Part of a small language model's weights.
Size: 20 layers, width 64, 2 heads of 32 (1 for keys and values), vocabulary 8192, 2.74M parameters.
Architecture: rotary positions, normalized queries and keys.
Each number is 500 + 40 x the weight over its row's rms, rounded and kept within 0 to 999. Layers, rows and columns count from 0. Numbers have three digits each. The size before them is the row's rms in percent of the matrix's.

# layer 13 attention value, 32x64, rms 0.211, rows 0-31, columns 0-63
096:546441474407477444457495484474481550464469499531497548463488499599482507482493529464562508519462481478537524459512545508553525533507497456469526573558567507515467428538520558468542485567452553
102:507501416496453511536502520534522481505521520557502540558482513460553544458568461528486477537467516558542492474565539531472490431539561411470547489531501509483568582514447434517495473485560538
104:478489498562544416430465518547566528508411440545486503519477542513528552459551573508469484495453526583522499543537513598501443457532495475493532515460525511513498543467508429474525508494479526
108:606495440499497554423514481447476427507490440463524493425523520483465497467511444504433456406470522485494458531478461494434528539476484524549496530553440507511524527493484585517507473476470509
107:507463490560466481447463446540527504476530444523506533515389468512503552499489480479478494517530465409510469462492601557560538524401444480531485470514465456524481500523448505530488555507515452
096:524467518522476522540479544485458574509524480424586491438554520493488481480472497434496480504497463490462482497575463561532559503434483425489517509533597503555407486489486508510510472574471485
107:458470508581452528476497534529469489523468502500488474507529441474547521563466531443506525530506523416521504553512520547523596443460390523438514446523470539471492562498560497529527486553464474
098:457514527507571490524479533553550445524523504520549605492498520528460416522522479534562527419453554527505507507525462520521494525492568486546523438476483537528508490504526476536622477498515555
090:450468502446435449541517488521534555509576524507517461506482565576526452494502526494440566523506553529492477475507510480540520524426502484429434513464571485474459434493602488505529463467530482
120:543460450484492472438471509504539520555471498476546443508548446563550476539537508504505436542500561493526510513490500465491503520596549508485445466433487535531554509442545483407503524549434559
088:486537493496529505480481511496530580513437479494496513477522507486523470469508497474483519479514504432479522516493522393571521508454436498433467577456419459485462484431539451561531509430467591
098:532503447487520480509510570582524469534438503550578534530506492510506532507517507569519541552526480521381503418468454436439492453540488502445504516417513497512537490494504481527438493492447500
100:485533509518499527472470457544487501475490454528514506507473526493470472522446395480459435441578452501448505567482439564486576461493444531523524431489533524482513452533503400490475443470485468
097:532510451410558541445507537416535446499563479463518538544514496506574498535565517516449450509556518487477429435504515551456461526565494513514420439504532517550534532492524484513533499505513522
105:452534412516494448500478531514470452484456495497408560506453533503520506492624496549523562470499504527528485452491447544601534466550526516483533435555469460502533446471516505485484499505477500
089:463585555534446465482482486491443469461531495516450540438459484555486534502542487415543532488462536503523514502508505502502495448481553523503471540493455438557494445588463464422441500553556479
107:536443567502421429585476509495458472491535425542537516404450488457467484504432463555483530501444506511450539489543582490529498538505485501496553522527458506519478519509513470542489495472579515
106:522484566572498594491516475496489443536460510458518581462522550503485509469489442519497489570460511450430463434468552544503547544457464469428519502549469529471448480548483517514460516448467539
100:513452482513504488480486480442516553510500522523472512483486427541569550490499526534438482524567468574384528414529525482488485440531520578577503507443510476485509489505499540412515503487471534
095:487476499438554514575418432551453440562531468501517488491514474482496533542473579473448438536457498508530494497516545549469574418557548547491484541554517540497490496541521519463559489496505516
095:474479478490536496525551484423559444456517480540464462490505542405482466489469419497505546541490553488542565529464472471532460428517458464530406513463519522525538475445507513548422483505463524
097:482471560560480435495494505564529541510478392441450500440507439496489511559553489506471548479486520481449549501528554518447500506492560511529499510561552506506491518493532565503411498425511557
093:472533492499505499462498591486561484488545530495437510498574460494487488495596544515545538516494441539406512500505491460481531454517471561458413512439501505526498523498422475478505480445525415
086:483526519457526526483474528539520525499527454535458478512577475480480364520437488484556565533543501523534433519520471503459544471510521471564477584470512568491492531474579500473503451485446470
087:475572532500563484412495475532548498538498546496552502554531460509534495534508346475468464586439497471522462448486478464467522552493435517478466517519507482493512554481505548515496459526504506
112:481483555503441550493464437540494559530513481492480465542474490460432541539500450485480503410462497505508507459499511543551519433464487412451529481533416510537435444527480475421465503469554482
104:514519547569545522509432437470437514462539522477493448474423469542486473514515508528491520455477464508496510473395518500516568508462495472465515516571575422542497495500504460537490593502509432
099:458543533548513575472444516471495528546507465431479453502455521514508459563445426522541526465489419511443455430500534506540526493466461496459460528517505475443484454429465547500477576553480498
110:556444448509531509456509533422524506474477523507509540442499547599511449449545499490497571439511487494545491460520515484525445456534484493527452428428474487443534557507482502532516462547590486
088:455576504568550489539553513477464547533507542554573515494537496550458482456493492499502513418424516445558545554532543573485478508505458458466512530438474528457528496488519440485566475527466468
102:582517481532453492515421531482507541544544519522482498518481503510522489523431507447521450486493458471573531555426531589544570521446437508509531524476468449537491497544421514511498582461508499
102:540489455542477498552438456525502461490538489470511526485440526459443498590504487550486450437526520499541509536500566509538461580516433515564487502578451466500516497552502499555496581477498424